Weights of a small transformer language model: MLP 1152 squared ReLU.
Each number is 500 + 25 x the weight over its row's rms, rounded and kept within 0 to 999. Layers, rows and columns count from 0. Numbers have three digits each. The size before them is the row's rms in percent of the matrix's.

# layer 9 MLP up, 1152x192, rms 0.11, rows 1126-1151, columns 128-191
101:514490529504498481536497508480504498471505487500502505441490449510501459498484533539502541512478485492508517499505500435459493514541477546535491495494465516525500486540467511441483554499517506
054:470513511490483474477478511479493525457497498520509503484499516508489529496486519506472548480462493512493496493475475490495483472553529484520534442498532502540498501505466477491490507477467547
106:494522530478481483480495478509510513494500509490480459474479552484485465495461508486476520486522496507483498499472543478566502490494458478530544486545483556544469552554484512447535536494476502
101:485528547464547443482512521496480487506505560498471476472506519509510505524493485526515464485498491503480478498511546495543495507508545525478518479485525503496510480520471474440456470505518532
046:496478502480446494472498504509510547495458540462511493537524485550521485481487507527462535515489504468476486508514493485519476501497497503499449496478497528486471510515479495479509514497487530
103:517439473501470490502536522480483534509490517475499517486489459520511536501521514495491534475465498476500534523525500513448503489508561508536461532508503551519511507535520504508528519500488558
099:484498475460479514503509476554506572488539502496489527483525497493523483529525512512508545501455533485514505540516473482446482513541495501486534507520491508531506530479474466469529494453528479
112:490515484476451497500475497483480561494473517488471480541511505530520496490476440522483510493532482491519514459512544502492522530472524508473510501453501489499486547475488510502522479519451489
113:514521455467446500506491504523522484514502491503496460458501555537528505481508488510462492508471489507452486494486537523499511505509497450500542527489503522506511520541505477514490503483447518
103:489541525492506498483481525500533485509504560502515505480490547511531506462488505502514528451494493494520514465467527444520520522554515528469469479497521491532510487490511449467522464459512497
105:517563536474536491503456499452533558439456481435450530558511500469497476489485520504504515482527519466492495447497517470472517509483543497497485479452556547500497495530455520512498499522452503
095:507535494510485493456479465513478540471525510456528531481532509492513540498470530525504488509458501483504487493514494515478480552486495537507535553464527487489522513479501465509504494469496487
113:502532498502490484494505518447532472500495542475492460476520471489529525523495541514506542521475499487500560478488464491521475469531517510488474486465530481482487526523500444497521520505515473
107:490521504490472488436508489501526499513525498501483509450536497490486511482468516523503547477493519472479516478482529498543490517506501513470547510476519502500458505510509501427452560441505476
105:488495539442507492501505505487528476484524539514477505468483505521487460522472481513494539482510485442491524457483490461508507515488550528488492477510532510560499492477480493516476506510464507
110:512509487471508493513467478491515553486514522485488461470556550524476507459454512538491535498489463500492516463502505431503484480515490484495526485436531506500468548538531469477509496527519467
094:477508466429524496482504451502456505542502507512466515522498480481518507523482505502465481481514517499472494474510459494476455538511543484503495542480487537488524472465521501493468476489489461
102:471540469516515483496468489460528486509479496492514511483513513520532523496467493510468480492482475476478478488487538476505480454465515525464495459508548513555505504497470491518488500476469474
107:505532525542502469490499491459515483531491517509500446456519499546516428447467510509514532452482458494473533520474529499482470475486550535508468467511514500506499486520466476528514483504529488
102:514490481542509508466473489461505541518462482504507503505533512519526528465486490549497549510479488490512517475523475463557468471534512499508532481502535554452450570510474493478550460525503519
048:443518516484493489502492480506516540459498550510519483485527508545528471479516515536479533486520542496475525472484518516453521476515513526501520508480547529494475501522482488491516490451518495
107:492501485502524483463545501470503500508512561544511495506481503504519529510513507562504527468454529481468542491485524465535472497486532477523488482466567499515509571526502464504482488489517488
103:496577484478491510532514466486507516503533501491529475511497482536512490462520499506460473506468542512493505489518529536479475504502518542488533544458498520523511521522503479509551542452450471
110:530538496483486491481486521456567487494485479494478493450515517543515496484498478502513512466528487489511536522437504438483496464528483495516512478456541505517509480490504487532499528513490484
120:488563544505501468509517484428514504430497494468517473527497453535512520495492525533515478491491492515483504470478493478482498485546528513471489492478522516513493479471524505526496532523483493
052:467484491499505494511474468474530535453511488465528505513494518511555487497476518508464556508484482446454491467472508517501476457522474503487490478487532527513475507473455467467470498459499531
# layer 9 MLP down (transposed), 1152x192, rms 0.096, rows 1126-1151, columns 128-191
107:476521512510449500488509521518516481520522475489520507481501504509483520467487517511501492468479464464529496505492518468537464545503510526498484448525564484508512483517505441499535504566467492
042:456468505526522519556490487500562472508505467505486452521487493498491537524544477500447476522483506531506518505482507494515545515535494499500501478488506531461489497458475518532499495490512506
110:516478467485539527537491493544505527516517508500528488505528523532526498492486534506495518534488525501502490545519526517438472504461507472488479534510518463443468516455553485494485515498548484
105:517525478538492510484471511483504499490526529497498512532550504477490472475470495503493535497513485522530572525489522493479503528516536515540478517476563501510521516487446479477509494480517504
026:496495558534511532471488517514513440531469467524513479508488452498503552500521530480487481457481508540526420514529458549466506499502505500509493522521460480487518515480521527486517503531483482
108:515486488505516476530505475535507470463526502513532546507481505507501572508499518520493474527526539469515489438484507525502524517498514504479480438484542467494487474504467471519530491546482443
104:495494490488503523514460510512511468467484488462508523479535527516509541490507532545491528514491491517504448498455506514488502510523490526515455466457505546471525481488539525495501491508494509
117:465510486548528484510484500515485562509528471496523511511541496506503542489491480545489517502498508488450502501525474444477471479491524472484522529494507497507508527514458519515457518508484543
114:539457502508512483428495506544525518522522464513522498487464513546536536504457497485501448496477547539534510495465463517541479507492492516510526503511511492506512549534531495534528533507502471
107:440491465472503458504486490466474453540491516459503487505498528490471465460508481488578504518521541485453505496503521532466517477529529506493522462500506562481481495523508478514505533503480504
107:490491475479469495480486486474495485530497491519506461507464521490490483485522499533501470499464538515484474520511471480485530461501483506526434514517488470561550485507524507489493472454548499
099:511500486526479540487509453454516447484472505514471485507500473523537507487525486526513510503523509523557500551502474492504520527514513424514511497509464528501453503530515516515487465528532475
115:497481516474488490500532483537500508491474455513495511538495527477507501473431463476519504480522515463463467555522529481497520510505501491483492509535526498508501481508524530516461507487534516
110:492544480522465474486502517519470525496444500494510531505471495500494513518488517460471515481504508463503498531498486473491454559527484532499496495536526483492506523488499519515498496522471513
107:496514516492482528502496488506488520484516482498542473494519462512520497497520502526463488512471480504511502553507502474483491468483451494537507499532503490499460479504506490469461495460505487
108:494480479489507488495528483515486499496479511533500507533492537499508498522481490541515484504537433444517493566491477474482465470496500501472520482499486486502513491503486523496481491522509436
102:531495473495479548530460514541497484453517504526508547527437509500491487465511513517509506475499525468536497549498464516505522523514439536467481491539517514485482488481520508477509516500482525
107:467460555499501529484494521508541485536539460514496522504495487475452518509505493487493492493469495535490472497535514505499488533519467479517544495469463515511497453531512511485515506488526516
112:523477452528502511533482566562511487508525507494536519523523507501475547501477493533466477527483529493483452485492497538505514500492501504504512499494499477553527477500549508495533510527450482
105:467489509546493548477476558566473511522530482526555539523485492526476498490503491482506511516453533451493517514535525521468489529518509544524472508517477467541498476499517488526523540446528508
026:488522508482523519510474461510547496508495514531481471514478460451516498469520493446550509498556522511494459493472509494467525501509501476526522506513527534505474482542505501434487515485509548
108:488546515462459516512473486535500487511493503511513511526474514502458527517532493494483444510492478484494502467455472571506481511480505520470536494507523488498494480497506512474528448513500508
108:536469463517502450452455469485478501484473488503483499514486504531478495491506476486497485479475491529541511524518499479494515512511489501529520470496494542446488478502497503479518508507521514
113:481495506477530458556522497555468484535526500465468501532532526467519483512505541484467478517552448549426504517537472511496498527534536463497532499492506469510439491493507477515534540461547534
116:492497480523485476447508515505476473479512506495470522483526502497509486507513480499497539480526501510519516464522470492490496521505528458539523506475535528493496521533471453514471491508478468
036:457469495510490523528488509530517562511539510495512455527474475493483497493481494462501504512518469486499523485538457513502532537500491468494504486503497509491478488518511476523547474480526501